From a checkpoint of a small transformer trained on Wikipedia.
Size: 10 layers, width 128, 2 heads of 32, MLP 512 tanh GELU, vocabulary 1629, 1.93M parameters.
Training: a variant of Muon for these matrices, 104M tokens.
Each number is 50 + 12 x the weight over the matrix's rms, rounded and kept within 0 to 99. Layers, rows and columns count from 0.

# layer 7 attention query, 64x128, rms 0.0469, rows 0-31, columns 64-95
30 50 58 40 39 48 17 48 33 49 77 46 52 56 56 49 75 35 39 79 31 60 79 68 79 56 58 45 39 59 69 52
58 35 55 51 63 52 39 51 47 76 73 23 49 49 47 45 63 60 46 47 72 38 70 42 33 32 67 29 40 59 41 67
49 59 49 60 53 55 22 72 55 63 38 44 63 64 43 42 47 46 39 53 44 73 55 58 57 58 55 52 40 31 79 85
54 58 32 55 40 66 00 40 45 80 40 48 74 51 31 31 36 59 43 72 53 60 66 28 56 34 57 49 46 58 39 47
74 47 37 79 46 61 37 31 58 51 55 34 54 32 38 56 53 56 62 45 54 37 46 38 68 84 62 58 60 37 42 30
37 28 17 44 18 53 54 40 50 59 49 59 42 45 32 43 66 68 60 64 69 85 52 71 38 42 67 48 63 33 19 44
60 70 48 44 52 54 30 67 20 39 60 61 52 66 33 35 53 66 64 81 33 39 44 49 57 39 54 52 67 45 42 72
54 47 42 57 44 31 54 83 54 50 89 21 79 54 64 58 68 59 71 26 47 47 47 56 51 38 54 63 36 46 39 53
56 41 77 66 68 62 78 56 35 61 62 74 46 48 87 52 68 47 53 45 44 59 57 20 29 45 53 63 45 29 44 32
55 43 55 45 49 66 57 26 63 56 82 29 39 40 41 29 34 67 50 54 40 53 37 49 51 21 21 62 54 47 57 51
34 66 27 65 40 76 43 51 38 62 15 46 60 56 65 60 30 49 40 71 59 26 64 28 33 59 31 42 35 45 32 40
41 39 41 29 54 52 76 70 56 34 50 60 43 40 55 52 21 67 71 63 32 83 52 31 32 59 75 58 63 49 58 60
54 44 47 61 64 31 85 44 49 25 70 35 50 35 43 56 54 53 20 62 45 41 38 43 62 54 63 26 55 34 56 62
13 63 62 85 38 36 52 40 33 51 71 48 53 40 57 42 49 62 23 55 50 70 43 73 41 55 37 55 47 59 37 56
47 41 37 66 15 18 46 48 74 35 57 61 50 28 63 64 68 50 66 34 32 75 66 29 39 43 54 58 22 59 70 43
51 35 44 59 42 53 56 68 34 69 79 71 48 58 56 60 29 64 29 49 56 47 74 43 31 46 65 62 44 64 67 39
62 57 46 46 41 54 27 34 30 65 56 52 49 47 53 73 35 57 52 59 46 55 55 49 36 47 51 43 28 63 34 42
39 64 67 48 47 44 39 64 77 43 80 50 44 26 36 42 36 61 44 63 36 70 58 34 47 44 44 25 50 63 33 61
63 43 68 32 47 37 75 59 12 62 34 45 41 66 56 61 58 40 43 54 23 40 42 45 62 64 57 50 20 36 69 47
84 57 51 55 58 47 56 32 51 66 41 77 44 51 64 36 71 65 11 70 47 43 79 63 42 61 42 26 64 70 52 58
56 28 30 50 49 37 69 16 57 73 47 87 31 64 49 41 51 47 51 43 24 37 26 55 60 63 46 66 60 52 54 59
71 65 29 56 29 51 52 34 67 08 42 55 47 58 20 61 60 55 48 75 69 35 51 17 17 59 33 55 57 43 67 29
28 37 34 50 50 51 41 63 45 58 56 62 22 62 56 59 33 55 51 63 58 44 54 28 56 63 76 46 39 57 60 28
39 37 45 58 65 54 45 32 48 42 37 43 69 21 91 70 51 41 52 45 52 64 29 69 40 42 77 31 58 44 63 50
81 47 44 38 64 67 86 47 58 44 30 66 62 77 53 57 52 55 29 41 70 46 86 65 65 52 40 68 36 42 55 56
42 60 50 71 50 68 44 81 60 43 61 70 40 42 44 54 41 76 48 49 44 43 50 20 90 73 45 52 54 49 50 53
14 49 60 27 26 45 74 54 60 42 76 59 46 51 50 38 52 61 52 44 54 67 52 36 35 59 36 40 52 44 63 28
46 47 56 43 59 35 57 64 59 66 19 42 60 88 42 46 56 45 46 36 32 37 58 49 31 48 35 76 68 47 77 33
33 40 09 30 50 48 60 33 72 44 81 50 69 80 31 84 56 25 59 45 91 39 80 53 59 63 50 44 42 57 27 54
71 46 54 35 63 56 22 35 55 68 31 52 67 12 72 40 61 47 74 40 41 59 56 51 73 44 26 52 58 68 45 60
44 54 35 39 38 49 53 54 58 42 53 45 35 17 62 63 33 36 24 42 39 34 63 36 48 19 33 47 48 20 45 53
46 62 56 39 55 54 57 55 81 76 23 40 41 57 57 64 42 46 35 51 34 67 48 51 33 56 58 25 54 57 46 20
# layer 7 attention key, 64x128, rms 0.0467, rows 0-31, columns 64-95
14 54 48 73 62 49 43 60 61 37 76 57 26 73 55 55 81 52 24 54 41 32 41 69 51 29 55 44 37 50 20 47
62 53 43 52 61 42 45 61 13 72 53 30 44 46 42 40 55 54 43 55 58 45 60 50 34 41 68 45 37 29 54 41
11 58 58 73 57 46 29 49 53 49 45 45 71 56 26 38 55 40 66 46 17 53 30 50 72 43 52 52 46 30 67 54
60 54 61 28 60 42 36 51 71 71 27 73 46 39 31 55 37 38 43 61 33 43 64 23 53 08 49 45 49 24 48 55
59 24 49 48 74 62 36 51 46 46 50 53 47 66 14 69 42 68 58 63 57 63 57 61 39 78 50 57 71 64 55 50
50 37 59 64 40 41 37 38 77 55 55 44 27 63 10 45 64 70 69 59 60 48 42 49 47 69 40 36 27 55 62 56
54 34 61 51 70 57 57 69 47 45 24 53 67 36 54 51 44 48 65 76 67 80 53 36 38 32 69 42 49 48 40 48
24 66 19 49 04 55 79 61 78 43 61 58 55 47 31 49 52 64 47 49 47 36 91 60 45 34 56 46 42 33 43 53
19 05 86 69 62 75 77 51 49 72 57 42 39 34 59 36 67 37 51 14 65 74 53 18 46 36 56 54 51 57 35 52
58 48 41 65 18 70 54 40 55 33 56 56 33 45 37 46 69 67 47 37 25 45 37 36 56 42 39 61 58 50 41 32
53 66 28 46 61 40 37 55 33 63 43 63 44 45 56 82 72 49 19 55 60 27 16 40 34 54 92 47 53 49 35 68
57 34 57 30 58 57 46 54 46 34 47 59 62 67 55 34 40 72 62 67 44 47 77 42 48 54 38 38 70 50 49 61
68 45 61 60 34 36 39 37 45 40 61 36 52 63 26 51 52 38 26 46 44 62 43 32 47 52 55 65 57 47 74 49
50 42 70 52 45 31 40 32 45 49 69 53 44 46 78 68 37 60 39 38 72 67 57 41 46 17 48 61 46 75 35 70
15 56 29 41 56 38 72 66 46 50 31 37 47 44 57 35 58 66 60 31 42 76 74 31 47 41 55 49 03 45 45 31
70 44 82 35 32 48 50 54 29 29 46 52 45 49 36 40 53 48 45 52 60 48 61 36 58 75 52 63 35 74 54 44
52 44 60 59 45 60 34 39 49 38 55 21 38 45 43 74 50 56 46 51 47 86 49 52 53 59 76 47 53 55 59 63
44 46 47 38 73 51 61 37 43 67 68 56 59 40 48 52 51 67 54 46 56 49 51 43 31 61 25 48 68 78 31 36
40 62 71 27 48 54 53 31 01 49 67 37 56 65 30 38 61 46 67 55 41 58 53 48 48 46 65 32 59 34 28 37
66 32 64 79 39 59 53 47 52 46 28 65 51 44 94 46 51 51 52 43 66 47 49 56 40 47 36 55 40 28 25 59
39 28 50 50 30 48 41 27 45 46 59 53 39 36 35 30 32 71 65 46 52 34 45 68 60 63 58 44 39 45 40 60
49 39 60 38 62 51 51 47 33 35 53 33 37 48 48 59 71 59 63 56 38 54 41 54 25 45 56 36 38 62 50 35
09 49 69 58 74 43 49 41 69 44 52 34 40 30 47 12 26 47 27 63 70 53 18 37 49 52 56 59 32 56 63 32
26 49 42 21 42 66 58 38 45 38 36 49 58 28 58 45 44 38 54 56 65 45 43 68 39 32 60 72 58 53 69 55
72 26 42 68 49 63 42 63 50 58 67 60 62 64 42 41 81 47 57 31 57 36 40 58 36 59 55 34 50 54 66 56
58 34 38 36 83 51 45 45 68 44 40 33 53 34 36 22 46 45 58 45 64 33 61 22 66 57 73 64 56 60 52 36
48 49 42 44 41 54 68 75 76 52 79 51 65 36 50 75 46 52 71 46 63 53 50 54 59 64 43 57 63 37 54 22
62 73 29 73 52 30 69 59 28 41 55 18 54 73 37 48 47 40 44 59 59 48 31 29 59 43 57 45 59 74 46 61
49 34 45 35 42 75 15 55 52 64 55 70 31 52 36 53 73 25 33 46 39 75 49 71 54 60 54 58 55 61 45 77
59 49 14 59 59 44 46 72 61 50 52 54 20 49 52 39 70 38 54 78 56 51 53 16 41 44 51 28 67 49 68 57
17 64 53 81 71 35 46 25 52 83 40 25 69 60 63 81 49 57 36 41 13 72 62 60 23 74 44 47 34 24 59 42
65 56 68 47 37 32 59 52 59 68 21 48 57 41 56 49 61 55 55 49 23 52 41 54 63 50 59 34 51 98 54 23
# layer 7 attention value, 64x128, rms 0.0473, rows 0-17, columns 64-95
58 38 65 41 38 44 34 60 68 62 45 71 45 55 52 77 48 39 58 33 51 64 62 47 40 51 65 58 25 53 72 34
44 77 57 37 45 67 49 51 53 67 56 31 60 81 50 10 53 60 42 80 62 52 54 37 39 64 37 81 26 39 73 46
44 46 54 37 26 43 26 85 51 56 58 50 49 41 41 40 80 58 41 60 24 62 42 47 71 57 58 60 48 52 44 37
63 57 61 75 48 49 20 37 69 39 41 53 82 35 56 57 60 56 75 32 58 43 51 34 55 28 48 37 65 48 26 24
68 57 38 45 69 26 64 24 81 68 22 52 73 42 51 44 60 39 50 44 56 18 37 57 56 51 83 57 32 39 40 55
36 41 76 62 35 59 39 28 46 57 17 57 39 20 48 58 49 77 68 66 38 51 54 56 32 63 27 83 77 44 68 66
51 65 58 28 60 26 80 63 56 67 45 77 56 65 59 66 54 54 92 37 56 32 25 37 31 79 25 54 67 72 76 46
56 54 46 47 39 70 60 48 50 56 57 21 56 33 50 34 59 68 38 54 58 56 36 54 30 35 65 57 41 51 59 71
63 59 61 37 56 52 74 31 60 58 60 40 31 62 50 46 53 53 28 61 33 71 34 73 67 69 56 42 79 30 50 48
68 67 89 26 48 37 77 41 57 19 83 28 41 28 48 39 65 42 53 68 49 41 48 65 66 49 45 41 35 36 48 79
49 50 35 53 52 65 81 32 46 81 41 45 50 50 39 41 46 58 44 46 63 40 47 34 61 59 41 32 63 77 35 73
55 57 46 42 34 49 40 86 24 38 42 34 61 17 75 68 51 61 43 61 44 33 39 35 73 85 27 45 53 52 60 24
60 46 53 21 48 61 53 42 55 49 67 45 68 47 49 60 30 25 49 32 87 68 47 37 51 46 38 50 46 53 23 65
71 67 52 46 34 56 36 41 60 57 56 72 41 66 40 38 62 43 47 69 46 48 37 59 46 55 53 53 57 53 26 67
40 50 48 81 58 49 37 40 50 64 45 59 47 74 43 53 51 31 57 45 61 32 41 40 28 64 40 39 46 41 28 30
54 38 22 59 69 47 68 40 41 67 51 53 42 54 76 61 29 36 60 38 76 30 55 65 55 57 66 48 38 42 37 46
42 25 38 76 51 55 56 49 62 60 68 36 39 58 64 69 55 48 51 34 44 45 34 54 50 50 66 58 29 44 88 54
30 48 19 31 53 52 36 37 35 53 50 41 68 50 56 46 65 79 67 26 65 45 43 55 51 22 65 59 59 44 61 42
# layer 7 attention output (transposed), 64x128, rms 0.0577, rows 0-17, columns 64-95
49 31 47 42 64 54 70 62 41 29 69 36 47 51 52 39 61 50 41 57 58 93 56 70 51 60 52 45 54 73 72 53
61 59 36 58 59 54 61 47 47 69 58 44 61 62 29 57 76 60 60 54 62 49 68 76 74 32 49 32 52 60 20 47
36 74 68 67 36 49 33 23 14 56 36 56 43 43 47 70 51 45 67 61 35 39 47 68 46 82 58 43 52 40 38 67
60 29 69 35 55 52 57 47 35 66 34 68 39 36 40 81 47 43 74 76 79 72 27 90 53 67 43 59 20 68 74 34
54 54 55 45 49 54 33 73 37 49 57 49 54 46 63 73 63 83 76 79 53 57 55 32 32 57 74 22 80 68 53 30
50 50 50 45 67 29 69 55 48 63 46 53 42 45 71 51 21 70 39 89 51 49 23 61 63 57 75 45 55 41 46 29
51 39 93 71 46 38 71 57 46 35 72 28 71 16 71 74 50 62 33 65 55 48 28 65 50 63 52 66 30 45 58 47
43 28 42 61 64 39 47 63 32 52 68 54 49 62 65 34 42 73 72 35 33 44 67 43 80 65 50 44 55 44 56 44
35 19 49 66 30 63 41 70 45 33 59 54 44 51 44 41 47 58 31 65 51 42 32 46 57 06 47 78 47 62 44 22
77 55 53 62 40 72 63 52 52 52 23 63 65 32 34 59 41 71 71 57 66 53 33 57 62 53 64 60 60 27 57 27
60 49 27 56 56 76 31 68 66 29 48 32 74 55 41 51 67 54 43 43 37 74 21 19 66 53 55 34 45 67 48 57
29 60 32 38 63 28 46 40 67 91 23 52 60 60 64 66 32 57 54 08 47 43 66 41 61 62 39 42 37 54 41 38
57 60 44 86 20 32 45 57 63 74 58 67 50 52 66 65 57 76 16 63 38 17 35 58 38 69 63 48 52 79 53 51
61 27 75 72 50 54 22 41 44 43 16 23 21 43 46 55 22 55 52 37 51 43 61 76 41 41 40 50 44 62 79 60
51 65 13 51 68 44 63 87 74 44 59 42 52 30 57 59 78 23 43 63 42 51 58 20 46 39 27 61 33 75 91 51
56 47 57 45 58 60 27 46 46 48 46 69 47 61 66 33 57 41 59 38 35 31 49 21 39 38 48 65 80 49 99 41
77 25 47 66 52 50 37 66 64 35 56 61 58 53 45 21 41 45 67 42 49 54 39 46 41 32 60 60 29 52 37 54
44 23 61 58 28 67 44 74 54 73 66 70 75 51 38 95 73 22 17 70 59 39 46 57 47 61 61 38 59 57 29 54